python train.py --num_hidden_layers=14 --hidden_size=128 --num_attention_heads=4 --num_key_value_heads=4 --head_dim=32 --intermediate_size=256 --vocab_size=1024 --hidden_act="gelu" --norm="layernorm" --norm_place="pre" --norm_eps=1e-05 --positions="alibi" --qk_norm=false --attn_scale=0.177 --bias="all" --tie_word_embeddings=true --parallel_block=false --init="uniform" --init_std_qkv=0.0443 --init_std_o=0.00837 --init_std_up=0.0443 --init_std_down=0.00592 --optimizer="muon_variant" --learning_rate=0.0054 --lr_mult_o=1.62 --beta1=0.95 --lr_head=0.00527 --max_grad_norm=2.0 --warmup_steps=200 --schedule="wsd" --decay_fraction=0.697 --decay_shape="pow" --final_lr_fraction=0.0 --batch_tokens=[8192, 16384, 24576] --max_seq_len=256 --doc_mask=false --train_tokens=103200000 --max_steps=6516 --dataset="wikipedia_en"
Each number is 128 + 24 x the weight over its row's rms, rounded and kept within 0 to 255. Layers, rows and columns count from 0. Numbers have three digits each. The size before them is the row's rms in percent of the matrix's.

# layer 2 MLP up, 256x128, rms 0.131, rows 62-116, columns 0-127
107:138138185128153111095142147075102126116158098172127093175145145146136155118126114122109130134150114089168124136123101076140119151122141140102135085136142135160118105109097105113127121140115138117105132144156100113177103142139157091158119151166103083103131113172089136097151139114129113134114138140146113110116099081075107098102116130134132158181125168109126130143097157135132109119154
101:151134140124124078133125112113127141121135139115110184125160127101129137151178165136117141117118143141110137140123154091113080166170132142133116157124120095100092141126132098131135144112162088118125088118132100153114135139115121098119119149116136103083121125170184132144108156085157134121140137135115128139120154065133097108123135072110143119101096106131130096179099080104130189140113
095:148115119129161108102129153094105107133162113124118117134130104158112130100084119155124114172121129147145156130117125104105150140092133113123153156127111126146112101187131137122151111115143175128153121124122138126133083102115096144104111076108161127119157153153097165153173073163118129132116093108131124154166100096153123169112095161125108134097112057118099107165151108128153103123143
089:081143138117150144152136168128098096146086104117175134101132118066147146137151132148123141134146128112143146182102143145145130099101134149102145108132163125148154105116160128144113110138109137133169123135089144074129116124121101152156129112150133101106141117159158091112121092133161133121148138070126137132100097072095140112086099139161110142140089147124116117137101126122173136126185
091:092115127144179128129151143132126167130147110108145086138123114129114099136116125157138155150127159171134175124151146127089107133136142108091170147140112088100129119175101131113135198121104144088135134143168105144108085134133129175147146119160142091099134102147123115120131165135087122113120117123085134127173141083099134155138149160143138107128135090066140092120123123103120101145133
098:106132121133138128104131124152154129180159135154111128132148167083092156144103130108110145169127129133126095090141128159096143095111122109106114130129132141136123126137146133111111121088128109098138136172134126136099153127062127160155119066156116106081117138111098081122099121116107137131165132100137105128152147166118166101121102165158094134102148088127132146116150107165131099198136
114:104113146140096094060126109120148139145129120186134116100128092123115133102094127143120179112122146144163124152146122164172155095153132097124125146162117109107128113181089124139119086166119096111168153127141182110150132120155118120097091101142104117130145112093129141176138104126136120118120156114115138100154120134141172155142173106105123093121119090130168135106101125102113149119132
100:127133148135122092129149167111130072160103114118162148159153094160126134161145111132115115098133108086129138115160171148105098157113113146114096101114079125154108140142123141103150185155115122149137121137149128074115125146154126109126151119132142150144100129097151126137177120074104167106102095112136148098087140158123150136123085118128113159152142168167082135131122150102120151122097
101:129101142139094144101072130123130141125094091183141135135066135127154092152149135150110141086094103172149113125139114112128132130160118163077104122183167133133129140120113138103093122115128098120148091124130146111153156123110170161106150089100097087138081140108119095115132135151148122144133111127095129130171194155126120130146157121143113126116126147136135126169149127134115139166126
110:108142170129124140140109157097105116125137171138163146106154149094120076120088143116180120113118067148096115144149077150126126140130129161121082130126126151130114112135138113126132153130153115160151168137106162164133120096116123133114091127119159129125056119118153118123117090132114121156139091103167121160191168150125130117131118121159111108138129136148122159093167162155098132123127
091:136143161149151098109106144102150081135109160176104144128138142136117182125133115129141144123093106083168119142144115140080121137142158130122137126116108146195143163123099122129125118125095113124115116141125099130144147127095138092171120110159137125141169083116160093132111145093135161195112167104112129058129112125146141137146128124109141102126141095099141140150143103147116123175153
100:121072123124147127089108178118128155133107107105124130117165138125126142176083103143125104099082123113099148142127123089120122129144145158164164124180162106127128189150156108101134136128129127141131102125138111138112137136098107084133105096143133085150130137110118144142100141148126223111175094152128124116121153126152128107149156091107123141100125141136103115142127145113091135115099
104:128161125121106123147104163099105140153095128145150135141109128085109085185106126152154109099141113123115157144155123134138108105177090156172117156147135155172141119160116149118111142144108118132114148122149096152085140103109143137119082112124160172135125170165125114130140132110106140125086113066183096140133123099119181122106111122127108108112100134117124123161131127148161091097141
093:130133156119160149113150140098095127175124186112135121117144187146138161126112126118158106120137126159051124130107119127121105141105082106141171159140127125133125129123090175146108175104135139160150128143136123097090134165147138137126146146148127128177092120161111126130119122133153122122092090142155150125127182133100116089143139178112125160173157142100125125135098115129099140143105
091:171137124115116127111127104128159104121081150115132112128127123140119109137124088085136144114128139133136103119067116161111137157167143132146125117131142139111107100097097173150125121148156120094146121166143085148124145126123086200169126112153140114103123083159163096161096154089134119128124121114104121157161111150143097118105105111104112145158172112165120167157157103133156157101118
104:124082108120152123111156137164159156106124138148148144167084102113148149125123147108128110124117074120075085130124100132108127141105124122098151140146124122125117109133117098096174195090138125152134160125119113148091132114138118115096143107148119102185139144149202141120134153118143147133089132123095122146140122172115195143139157129142117163116115140131112134133132160120154165111098
100:173162142152146121131098118101120137144122156138119126138134122117110122084127124071155121147151144149096133081101135126115136161110094139097118146107133149117052133131146144128142173130122124116105161153132124140143184094113133151113136114133082128159087086133128149119099122097156164141141108133136133122142134138051156135133141112139135132203163144120153158086137135148142148149137
090:122151102133176147088162124098162141119119082123127119135137139115157151161057160176121120151167158121100102126171143166102054132130076144137118134140116114173119100109090152136140114113101122142121150125122152094149131111085108166098145122104153138113136136136149127128103136120078132132068129123125079109127133092115126127142131102147138156105129113118136113123122124157139118154144
096:117142141137118132103111158122152142115133180149134123129116113110127164097136147123131133117133115134122134110081138155127092118126128141061119141129105116083122130178126095101144134139131124112121083117123123137144132150159099190100111092124122170122129127153184060103131128133106108133151109116113175054115135139137112153133077132130137112126154104122179100128114171150137100088125
092:164113148146147141175142175100116128124133166114111167171160113114160136098141095145113125139138135115159157180144145136122094134138109139127133124159110140092105110115116116120155136122119139085176118112187154143094130150130129108111135183135090148135159096146172139091126103122093147106102084189132121119119111143106112136112086120121128125122114138063147117151133126165133104120138
094:137122152123123126110110128126128117125097083150175142080146192133109127141149137125148093160126105109166145135117059104149147107139135113162109140114080120125126154132138129115099139128126097125088167174126193080098125166161159144097089127139125120142154114124109114143116146144136130125105141130088126141143144118142139129154134133115108168177114110126100141132149145080116103106177
111:143116130133112115104139121168156067147146138137117143199134136108083134104090099130106112130121136166120144145159132134131164129122149154096142089089168154119128107156129152127122152142158102128123145206097126108102137114145118125167139120149069117121117117114081125140116138096103141149108136111112089119165136147139112102086116123143147175119105149125144161150118100135169103105112
098:162115140118150091131134083142176132140126138174094140115151116109113147110171161170104106138143120144145102111125137131103175125110091142138122152139140123150130158127115169131163135129131091132143103085140102115088130165137108137129139101135073118142120160100121126167142108105135115110105088086113163139101113146121111111159083074151104110154137095126146141145113159066128122146089
097:137164178073100110133117153156132132107100129132166090101133108126133142131138105154133184146079123088124119157104122074137132115182109138108157127143140147102153154133148113131164116125117111085100155144141177120103102180175138144149094137132120142108141179131106145114128105127144152139200155110139140115135167117134083152166109135127106128121135141140137131136130139115109109135124
092:099158100154079104151126154140159141111125105129146080155114099129140095123131176099133121151151149104114120153088148174114144108130112133132130138089125125136093127150106122096160126141118103126140094174148113117095130122099119111134103070143102143145155168108188119138155138177132135146135148121087133143131095097094151120132106160150117133111114133162119154140109164108060120117141
097:142125185155101136160167107129100112105171129143146140099101119150101121133150138138171164104102122089155120145145118137165120152154085192104124104112139091135144158093118127128116115084126099125132147129121138077142111061166176128137136147120098142114144125093133139150102136143134143096161127157149122093167153094142158154136135101106139116113113119157126128101107104116111145111098
101:140135165142144085139144099121115094091123147122161086092121141111124145122166126114114152125098133143122147134110073061102156129137100122124142143162136131121122096122165165153108104094158125140142142153110112114095118149092172134185108134113126149124096090117148080162173110142132125121145109107135090133142112100139115097121146108168102112113132147124172122134133098126145091131185
102:132139176156136154133115104166133115125092138154139147100160141140138151099116107171123128115126139144100156153116194135116124157100135133118119115123166155135084150183112118138111164090121108109108101155116135110143155132124110172081126131092116135171141123147165100130138113067142119102143107115152114148127128118137126123109090100125114155099086153101133104143138138184121096179156
111:135138119122114162140165135107110095117130130131088136106114135142075097115139188120132100148114143099137158156116140080135126121116115106091147137163161145148108156137158127154143129169152137118127138126111148073114104151095112113119140150142121103092150118133125136138175128121133151112147119130170079122098140099119132148147136128102104114138132111131111240131093140148106079134142
088:117099104124104106130126140133098123133138123136163158124120174130127162142132085141138149117125097156122184148154114150135138182181122165102145119134159112120125127129152106122115151116143126147117192123136179069130101170140141124082116129102176162090110156099139158127122137151107177156117128158179124151153114123140111153106142092151125143123108154107133123155114157132090143148114
107:153129112085103124172125161084150097132169122135091140157141134129052135118109134128094096140083105109161124166112058143152130126164122127140122126130090151132129096148132171126127151120156099133085128142138149152120172121154123160145099153149088123098136163148134131139112149164094136115134132111101093146153146124158135109127167133116129104122121108138124162126138141070140127116158
097:224093151127161094139135098124132142114151137141139148138161169133120110090143096140208107183154155114115118143126123144102096111130156139157134125155132119092099094123104112147142153158126116140151170131110183143142129112120176153106131112137148107090112142103145115135121088104109146105114129129130143098117133149121129147134127111106145152160114141106152158114140090144151156117131
097:149145133147144126119134105158094083116139094142164171181132164130122112121106129097098093180092129119111079170152157123129143160145067128132156129089099117177112157116137107131126127155104154118118145174141090115149129143111112117110109099116127124119114148166131119139160138145185112096152128124099136135114109116097157098134154080159121147124122115131124122146125174098130140124164
101:129125142128147146112104118120186129108101137108135087133114144108141125073126076141111164129127167115117123132084098122108103133172137166091148086138119135113140085101149096123105128159139164148163152139155101127130122129116163122149143087146108104140144082142096148090083152165138144092154133144128153115088120087128116115125105163110145109171119120142128168119160087106141102126120
094:181152083105132114102134123117166122101136148138142103132127110097135154116111122107141154147157124152107102153125133088157093148136133083070107158136149165077148105117107138107106156140129144123110143140121118117108085124147083098156112088126139127103091093133125093122088128140166101134143158114166093152127116102120093100145155160120096137146174101132111110109094116132128078122145
102:122137166109138132138137141079112135145119103123162106150128146142140125118110111134134148104123092132152123141187120113074166123123091164119117123150126128118137141126127138114157147115168154133121108192131129147138076100132090174108119135095119076134171125151101172133136146153141102157149149085163144068166124146119146086126108152150148108167103152109121106107108126145115097145106
101:148138178144121133173100124121140126118143158134061161117116126119095179129149152086092141133135142149150098132120106123130132151134116197158133142105145115096122145182103163149114144115131128075126103122156111121140078144124079085125116080142111126118120104142114090146111108114163114145183145092144173136122121101170135128101139132131146103137152115114147143136106104121123122114141
098:138135136121128117146154170114117102077133087149143097153142090134123165131134156138109090173148102152170101092109130149139127154128118097092145141141104123109146137126130077095146176116115107090125126165129109117097098138138148180123096081136102082150098108117161079084115145112100151147107145138136144128154166168144160106130108164152123128141117116151096121106140138126136118130155
104:160108126107144124147135116099112154116132098125127131186149108137136134131087117094134155118119126120147134135124117141134084168110103104116162117118132154135171123130156077131108169129142134121111134110084120105142105098088177135121124094105143102139089125116157135142120093155097162113162122171144117093125205050122118119130135144119136095145152112160150170106129151118138142097140
087:105160140136164126091136162113135103128107081119153142132160118102106118184152146101145175115131108112082144100109114118139112153127125130085127110151137136086144114116120140131136130126116106131133097121129139137104116116150159149104094132150118158088137176122168083119121092190138150120162169101096150108114126106152147119126097116156111066115127123126134138116147068152125170119163
096:114126157109151087089158157111122134162099104098122160116168137122142145128102159138087163103071126116114123092112132117152071138156084128119093146136115144111121135142139147119121133159134162140140078134100118135094135181110140130136068155147104141110135194131143127127135116158125129135129155150147138102122112076112121168132104094149112118137117144094165126126128090127159086121121
105:121154143108133134110137140117114126106166137132128154164124157139122123152133146066136127104065139120123127149139124099147163171138119113123147117135109116120091158134160138121114110120076138140116110115146157119100122113159114179137123081095123127141159111117165127102125136161163124140201149108120141150123139141119125162099102079167108177153141076129147134148103115137065105154136
090:108165104125103145160159105100149120141151128139099167130123145111058120159118120094137148106150107123120173155149139104148105129137068130139098152122145140109154159104133141080124108136123148098110162127140154127098102189135132094097111105177129140105097175143098129148122141127127160131106153083164152099155148108143115115165140107135149115135100106105121122142123135131116164161090
094:134074143142176126081123131135150133147121123147069132133141120140149124148131110130102132135111164113114123145164187171111092132114085154143092115149141109147108133111124110139133122061145155124137160098155135041106148145124124129135123129125116165121147136124097183118083105134107145146123104149086137109125093157118089140111136092117108105134113120131126096110156150108117129160124
097:151121161098133131127120154156139111142119139146117105133122152137140130160086133172156151105105162132133117092158139106163085158148123144129102095133130116105104158160151126131108160132167122106122128098142121116115125111087144143183135131159117117134072115114113107115151135091094146123111092150162066086152109152101156139075116150112112099095154131140079111123171131099164111111108
089:132103126084146128145101089123130121135140127109133134141117117087145127092123155172160186132100109139121134116114097108088082150172133093142152134129121102178103114163127111132138130136145106153149152150122096117091133159158157104141124098115147122114154121102133139069125108122154107123112094097136125152168110170152139155143125163101091144143156166122116195156100138140099104115125
107:141107119112053144133121125145121160136127116136112119185128128117145147137128144062123177166111166087085127108104121135134139144088121130096114160118113167115077114159146090154093155135123098138132126155120120143118093164136096114113143141150154127150129140142132096088103117123075106180144147121138135117135111117097143143122123132146139111110111119121070119137106141163172163140117
088:108108139105097133126156125106106186113124101141142120132136148152091167115099163151162168151101127094121111115151146113114106142133117168131098099102108128100119119110183124136070137118151139088116116073121161085112125145116103130128117117126097173136140136166144145083141148138098157113117167129123072128160145148137121131164108121118098156120152066146115161120116129146156141137136
095:150119130110105141164096151104132107139113123160102131097128108130110114106111117087172112124143180131142151150104141102106140137147089149116145097122174136120121098127134150141069121113125164112126152157128125089118095114129164164150174160127080114143073134123168104137100090101130094120104117155107106107118137081108148102134076124150154107149142110112155116117107143108169127165114
092:125108149132085125142143128160187122135111141122152121121116121121134101149120119146152189116108092165113127121115103103129100069141126161180104129161155117135111169144151084135075119103138138148154141149176176172145116116100150125123113122090131107118130132111175130162157159129113143137129113145148078151136139148133112137144109138136107140098123102120112150176068146116128157130111
099:122145123111119136082117069182120123144139098117140127141166122143062134132119161119126129097154185147124160101115155140115099140152138144145215143110123120152146141146126153098134134092142148154153109122104175101137126120132147141151098120156077118141137098122136154133149108161145170116107069109167095096120109135133099098119130147123111136131097137143152132112132123136153128145149
107:140169129147154107096135109172182106132144139156075132157135163140126119086117105146101150107139116109093076150110132146076123111089128132098153155141161133105111109136114140146130135134095160164164135091133151093151085104159148154134132143128153137116117125172128122081124097148110198134133127127104178146113111143109100117107156124141129123134109141152134142170137117113151108125099
091:118131118128161138165093087129118118161078174167137158137141117113109159141103147168132128145141139117078178108130133111097122120102112116135180151109108133091152095122119129087169182117143175115101169166143160114159101150136132152138162129113090146125093127112104175132146130115155115171095156162109111104142112130120111100136119122109135129128143141152082133133132128158146119142121
100:086132183153147133170128078111147078161152184104145129151121113118136118091136171138166079132120126128130104102143142073148136166125104109110129160150137105111081107124109137116119115110114143112134115117147121104110075117136114127094136132116144101092124103113157159148130150164161149183136126112103105153118133114179110144132125137152158113139135125116165125174150108105150145142118
090:094145132120085119118134144089118165113095138149064114125155147119116157150127102134131147107111133144126121119124146079142101129139130107161129144145179087150139147179130131126120145177136146148119133111121148119132122128157094124140113076137093158111124186172135172157138126168084120166128102116143128117163123118088101116090137125139117184138102140131099119147131114119137134120194
# layer 2 MLP down (transposed), 256x128, rms 0.0918, rows 62-115, columns 0-127
108:140129137134137101102160061133125145124098103172123141145122103144119097092147130162166088150137085168149153107141126172147095134111140091133130159135123140092113140140109097106101139131104168202128153135108095145124122137114120103127117118123115104124118114118133124129115118135149168142145104133144170155174109139131129127122126154134165180094157074129140157118093094155109111165115
095:137135101151098111100123167189121139133139140121162158120110121135141162142120174138079103154127094131140127141109120158133140146158165152141174124144136128128162163127182112149155117125144131142076075147123118175144120146124144111115146153139143101080131119138108133153171114101128121093133120130132164142098142140105101123098120118126113099105118134156085097107089070109088121117163
089:116142133139126120102102125121085132119143118122129137102143147122128126143149134150102133115147148142070098118089145124155132163173137138110177110106163161137128093134176120120148134104158104116072124157141108141131109146134104163142144110144152187121128120170096104160098162120126158123104099173174132130155128086113130110126119097100119110103089153119113134150094075115147153090087
080:130097145126161174122148098118153158148137125109152157096112097107141158111124161148140151123112146121173115126104132148178128131107146130138123090162132135174151143120156119145093112139173099089136123110131133104166129127172082098122154104126141119137130145166121134133184114124117105096089121092116164134108127153115084094094114095126131145134101159172071120126125097152125135086132
085:145130115122129147093143146116107122142152133148151101100115139136144101155095082114115143151125157128120138106094130141189114177121125093113101133100136152114149140091112126121120130156141119105079145137116139149112174133104135090112130140147130150086122184137126091087139128133136128118164126101108103155095147136104132097078147096068138103101120132139142193185148112122118166126111
093:123156146124123081137152127133138175161079175110126151121092120158143146161074151159158110100126179127122138141091131090161140116133154094124104128145095114167117144164138088082129109162102115095104121091106101171094156120123132123114117157145129142109112120148120140126147161142142145130144136080158106093101136136157145131169155123123099126112112110150123150099106108115139106164108
111:129131162148071103131080085123113157153090113143136098135158133106124108141134158140134139156115102137150118137109089181106150127120119131122093051140152111129153148130102129188105108114127087129127137120099117143185164136163146121117103153138114117108139113107164135097133154081125155142124105098154144125134137138081075129141130137177124123106160103124116112157147138131121138134101
104:141120134144151133146107169115118149138077098123139131132138111143204132142115084177099189109148146134114153168142130140110094118136135093130113111144077153148127122103135134115127104127162067131138113143115143146114134136113150108166144118156073153097133136116082122093129095147152133130111135123126103114108125136111124102143153143095132102160094108127144084129137120147127164069166
097:142148142160112156092096109109157092160134145096086103147128156113160099137112153135088117126131096132170119105125117161137103109108102105170133125113152133161108110143137166128124100141106152123196151101097137154146075117115139160113123133085156125128133130137136129161121135160132120166128104131166184099126116170158146140100155112110129150090113087109133101130099103136084142142129
104:132137111105141107122108116144156135112117161196115125069064119126082115125146127096083125124128190107112138118102073123152131111154136136101156109087138106115123084140152157134146155150177119160105144109104089124162106112157109147123124153131121127088136092114154118132097118131127125141125084117136138113122127175113118110093126077134156144160125124121127156118101112146168132126117
085:095099126106182096125143115129145113129102152141126125114102106143130173126157104120153110121160114087119128113082143132115121112116139133104141116100117143155092171144152147184104118101104148135118126171097132186175113103088140117132121099128124176102136140111152144108103176115110137126165128146121150131204089110117143122108097189120141157145127127127102120160130138147143120110116
101:153176133136129133151139084105146155139088138127168144083126116097144106106135133109140146099088163144106132119163087118131125112172149149154137105142123153159151129094064144108068132107161140163127122113117095100144122150116135095143148097136105119145110155164123142149111111155109161158150107138125111119161126112163145134140108141151098158122174140109095103082148166135128101098113
100:110125052085084098125121167146152110144121088138123144164134100134106160161138106136150103126106106131155152160117110186095097105128115089104133113126148144147105131137097155079120142148091111123135149115166128152108151134121120140149103082155117173149147125126134123126163105102103115126147123124092118145115114131150100159159132060125149159158113111129128137109178132141132129142104
090:146122154141089133114167149141126153170105116159139155133144111149095124105116108121100137154158174117161130141162121140139104126100155138131082137086124121166118122155096160150085103124155129121162086139145159143196119179114129106098111101097134121126122134106102133174075116107176160123127116133112119140132163112138118136097097108111154122132115121168115124148167124179105125141109
090:161148126176121125130078138158147113130133100153176145123137097152132119105111079101095115110105141156149098128115120112163138109151127148136145113098113165144125141150153088139142107172124126147147134145082121113101121146070161144091108106131108100105145143168144133117070075147123131166166162152133124132120152138098105147168106165126118084098124120150172145117150143124118130136134
102:111145121101102121122148101177113136135130162129129161174144113116126122161102115141173160131105125104080143088120107120135129114130143103184132137123108146102122087147115097086166173118148099144143168142172143126110128120114086170125115116120106096128113107166123122098122071106120112116113147125080147139083150141144146119141157169158159173117142138129135128148139142132090144101087
109:122123106115118153137123083154131103140099107119110139140121160114151185140146105171141135121144162131118116094085148111095124118135155122083153131082147162170112148130108151175100097130149113134134119109111126095123099120139113160179155085140109098161119088118117106141111129117107173149136101112125124120117180130135101121116101112104175137163119176133157167099108109163123112164135
083:181170135096106142100137074129144102164110091119133150134131089174147148097146111090157130137101136126146110125086111130096130120114113114103134106079104137120115109150141156163148133128092131102109161097145154140118144128110134159107143151156127157130114141131169129098099125149134127093133137106167114164147139129131132140133139206124113113086162167112104123142133178130087115098147
099:133140138132146137119084157106103107097154114105143153131104164149161147105155138132078093186078158101102166113144130094096129156144136121113151130117125127138162140129108116084180141169148048118118130137119153150156084127146165160134131139114154134074135111138131105126126149151124093133155097140092121112111125146141128152127134154128130145103118117106174103111146140135111099148110
083:144101105095116102145127094097135088151122121160137088099091152091108165115148144104130134125081139128126128112114107126123179118150152103124131160117095138171159141145095149143162095122126098138137145163122133132125153104129128137103114078131148140150127129125115094154155097128107085149142117123127139136187175102133102127130127159185143077151125155141148146074107123165092121122101
089:166131123067127131134127132132142118086173127146099127133142077112111099110140093117134151140142123141105116121152094160080135134117124102117115126137153113152153134125066122136131134055117138124117107103126130142150143122136159189157142115154150126092077162105139124158103113126142156121132169148122136138172134171142105129141164119132086117153109163104108127178134117166130087151129
108:112089133117112148108161145152132123145145132126159162164108139103132132063174123140169126088107125134162105130116114128124174131136143145105142141123151122122130107100135132134109148150126143123114103141130147132158160148099154159077134136132120156095146145109137131167071143102118128119155178166098155086118113115167086142096129104155135103144098146140183130095094144102144117071120
093:097134143113137132136141125117126170118092129100133102136143135153170143121117134168121121135135129120069168109116161102120131162140128192107149122147150162125147095146151131144119169111161124129129089156156144167124131084130154082136104150115107110073116109120108141089155118161096182118124094147144150155106148121083119091142133139141128135130145135167071131140142110110142103089096
098:153169147090122116097146118117128145132130105166166160132148097137133138124126131121136134128100107101129119137104136078130126078092124170130099127092192144122154155101139108173118159104142132155107099139127129155110141139122172082101150120132131124125095148135129116113131134146142103158124112135153101080152136146117110133131140124130195143158109180090117071096168169152146123137119
105:158112114144138111129105162115105193106120169101167110128121116145100132154129148115135152170168142121128126153168116168105127118150139112107104104118148117149161104137107120158146156130136147097150118091102064166108134123126105130130136157103178112141081121107143143128105126148131099075128102125158147160097110140131158122134137145069125095134116098106125123143139142117158156194139
102:135099114123148112137112119113105106096130162132145163160147124103159099134086113161127090104138143123125120143103134165177091132146093085152161128148108120115137115104107123151125154130079134134108145122098130141124151116104168139136196122121145074087109167132140105130103118150135143110187157139153117088182113128140111093145129137099118106122120150113160113165109141141129108162084
098:130140095162133104142121146147122100048149093121102124114150147111116146078129118133094146169114136145119147106148109137124102165142119125154125134157086120109123166131103133170147120104146101191095137090088109186135127122109128126176141126130113147166136113101121145113152123161125098183130129097173143097119156155147139133096158116105144129111120165117109122119124123128151094137158
090:158186150102136126132163145154116119136104112131128158109110143099121156158128110131133116121138134150139159136131151129108134124121135102100135139076096176174143104114106129176124113098146145159077160118091136106128127099155180101069144138095155112156152160116120117134158108136129151113124134087126196146120147105156152140145131153102121164107148124105129092170135137126102159150102
117:152080128085110150136147140142125179100121149101152085102138183125126155075109105128132127128130104171162136132146084139132124139131145146157168131141150159145148151096138148096098107120140154079115097092106142147132165143171121111110147112127140137145136126084167086148108100113126147124128167143164125102105132138110104093159147138155149129126142147139129109129076168131086137127139
093:143166158123134156161141144126136095144100105094130113133143121122099095166136166102099115096152142087122121098120134152106185110093121130128146115094167165134152143104151119166143133161135121126147074097117132173114138155111115143150131119120116140116110096142090143110123085071090078130142118152117104152118111106121153104103153157133148096134104132093155102135135094107127150180137
099:091098132083138084140123148155146113142120168165147088117127175140142113129100082093136158135124127147088143124115141091146155170134120170119172150101116138144148122133139073108076137109149143137139095114141124089077116134155095138117107161106122082137129178140143138179100125111131145142109113087130117103127134115132159131146092143137148149129149113140156108143108141136138112124078
094:090141125150160140132094135110123161132132117138171144126123108096134103136132153112093123121148125107114150104142103161138148149117120135097131092131106120108159142116100112158059107101173152171096165080103127131146119142125124135114129146171116116083111114078144081165100160123178095123148115138149154118106120127135130095131132166139119113096136155115154140162169143114181159136156
103:140107158110157167157114121193058161150145099106156109125113148142104150143106134111164132151105110160119153135126104109100173105153145126138114081079095143123182152128140114096167115124161109108141126193117090140129160080139107132135124137105138094154138109150140101114138154121144143111135109147151154124125132145123153123125144100107161105132120102140155145141125101109094143153133
115:114167106121095106143083160153150148133112107190179186134131142134111095132178118128137122141130107077120113134099122162125130107112115142124151136127118155138093194107112142153125111147149150105136148118142131126126119125178151149081126148154108126139128121086137095117166127132131094145128147128135108162112107097140134132159111154124142142074116108146108120130125201106132125081110
093:136126112157090126118148151128088117114166111107167063119155144140148161158116130146124117108173115126088137113126121120145111137115145115128101124151151101135138158113141127162112128186149097136123117091115177119143145157096133104111155075094145155145131160110092123123152130132101147128152117119146110139150108121123092099158157159114097150105118103098168106070101076125108143129166
106:112138151112144144133128158117082142097125070082150161131128141105118142127127103088098114137115126156114051156121088129108120146132141159130108141103148144105086115117136137145154108137157149109150130128163103175112116100165131117120104119116173077125144158159176127150125133126158153167115096164138133098141121152103101100157139152145156147117112137179147122158134083147118124131108
095:107111120121132140169109148118107119140086106165116118087118147126092102113084176148129149136149146078149151105116104125148132124153125096142123139123131191136123131155136158099128155163124118099215123117110141122125139176131121107137120115151123129151139101116140140144146158152151120104079154137128106108159157085149139140092149106108134168128133100166082123116119131152125076140099
099:114151108115100152138154147167113114111152118130096109135096171131161126142132094192165139113114136111132100161090126079119137105107179097090097117138122112119113135155135132147095094099164134149116148139111136114106150117145114131143146138166105100131132131097108141108101161190131154123152117099126099130130147117133176121147102088113152131141093151128123181092140111091169111136097
097:130124121118158105121162081130073161131150115131154138121133102163140161109142153129094141088098100136142107155150108114089131126128129125139125115114123185120158157123188117138157152154088104073121132105101103141127111091109122090144150165112145150139165135122120115139107143127157132086140124099105151159076163088153127095117140111104138093130162117136164162124141151099116140111154
097:098131134153236138156145178173127106119149163138139148103106123128165136125127105149124152101076149133131165115093105128122127098135117086153153116120104142144125131081123107162116143129129120137094181116131125129129125146104155129134121129115149130124131145118151131185103106119115130140129124159165109156095076114171141127134109158112118143148108124125153115083103098139134174129127
107:117120138175160112166135128142098152109141163097117089127098084152147116109160124153100128150138112135113160109118099097137120096095146110104093138091081101097108125099084161067091133131135138165067119111103142111091131126128157139121139119113146147118128153126124105148139115142160100139173148133126121102123114129107151127074151102163162140119144149128122131106146106144133135187148
102:157111133156115138125139128146106138135138153121113133099125145146128120124174113081149147146149112094143138117133110110120143119111087143136167118139131115129169134098122148125106138121157146134088135178138145128128140103153136149154126144134165211140114174142124150079115118126173099102106108200099101132157113119131139183135129070097120087169108108123112123110111104091143156123110
090:139126122086169076167139091136157124144089147148104091121134107112118161130137145092117089167128145137078135109156058096129132116135153131134114100138069131105148138149182158165123108128127122115114163146124173138111105169158127133112151145143122098092163107168157126123117124160160134158116143122098133142114151102130168106112154132121130113113122113138106137111088104097103128123133
089:113131069112116113125103137138116123090119129127151142110114116140105152137109141156137138121127121133097120132153041085126109138130114107123147152105117138132134114153161124190132125116099086141112100125050146157098134121122147112095142145141146091133075156125137084135183143111125125121128164117186093103119150106086132120116150142129129131143126075119129127154124135102130093130097
096:137120156124136147175121146118137130102118126130123084166099116093132110114141111115124143151158146116114177156160115147134118138117108125148143145122174109152183123119136179109155091112126119147106151120089138118125161127142126101132102107123116173120143129126166123081136146155146093158106111161132077137137170146153127137107143066116088098181144173134175127114104168135139147139103
086:115113125132152121146161153186089164112108110118154163099117079112167140159144103151130126127129143115101105071137154122096175130093152140153163185140121130112119146115112115148120131178120091132120091064130138151129125125132125119146149168079136165138109127161115130139073158109122158128133135131135140092091141136109144116124071130112141134107097114135173118125135110137130146125139
103:155110177119112139140149073136118109153108179135145138097140159136105076134131150159170112098124119123146100125109094077150104141117179105159129137166127067098160084155127125149097136117141107125112127135162137122153159128173129134110100149158109109143086150081162114110096176149153140103131137121116123147140116141182115116120114138118147153095122132128130112134136111100122123105138
093:125129123114155108130107141135116129114121128117102157117077124098122136130132123142106136128118082121127095122137120146092133081121166100151171133078171133172114164167076081136112120154102130145128136111092103158117120145120105121141098161107145137108136158079095116105155172102120153135156118111121113148154106172127091106104153099150127143113146160143135128173091084152106116090152
105:123120101113113121120094118143112142180143116138128148084138134090170102136143141167158132136156117149131098166087149139167155149096082138161146118100107078137169121132103116086107133095112123121092138094120096094113118134166112124120171125156072125129086112145089161115141133120110117125138143112123110121137086142112142133104120102169127135132103119162126147143088186128144132163119
103:148135155128106133156144117125188170085097096098129126109096179127151119134139119116109126121158128125183142148165098135112098115156101156122155137126114095090129119119130153139105131077116126149076116149094109115142088147174078111097148110172146152094106114165134124099119083127095150138110155122122118098133130126141113074139151136123094132129127106146158149143130137171115135137133
098:114119157149099155159164150099088101138142104106085127130139117125117148101122116106162157143116107153128115106117113157127160147094122139134108120111124119167116123128189088119128158105089133093142109122122130151145099115130118087061159151100131196153132112130086145130139124102111157077153133135125150146149087142086121168133173090149102140106117124113100106132101148139137145138142
108:106067128095125163150133114123128111115163184130146114143134155123144123144144095134121146132159156138096129081152092170086107155097113130130081160123117118129146164131157112115119120139160119137094134099070147137159083120142132133130138158161126106144126120136119134106118118171086102117144127098151159137110069144135114142106101096152139108144120134141139106096087132160120128190142
097:119105125167137148114116158090119163144115099113098105138123119129112162171107153168109147107144160091133101121135128077147126146093144168162131120095151107091154074142133125092139141173165125109118095131156133115144140150128099155132125146128121171148114113166081179131092124124122129086149152172137128121127177138112106130128140122137132101113104157158105117087162136106083128145130
093:097153136125112149090125167144083096153103093187179112141092106120137077101131139113165133123132147148184110148178132150155125151139128115146129116161108152129092142144146142130088158132115156134137181123086116149175166110111133133129135140164134146106101138132122112133130122104157155130096128094077086128146145158140114138159118100120159129102142175127137148119120131136139104116130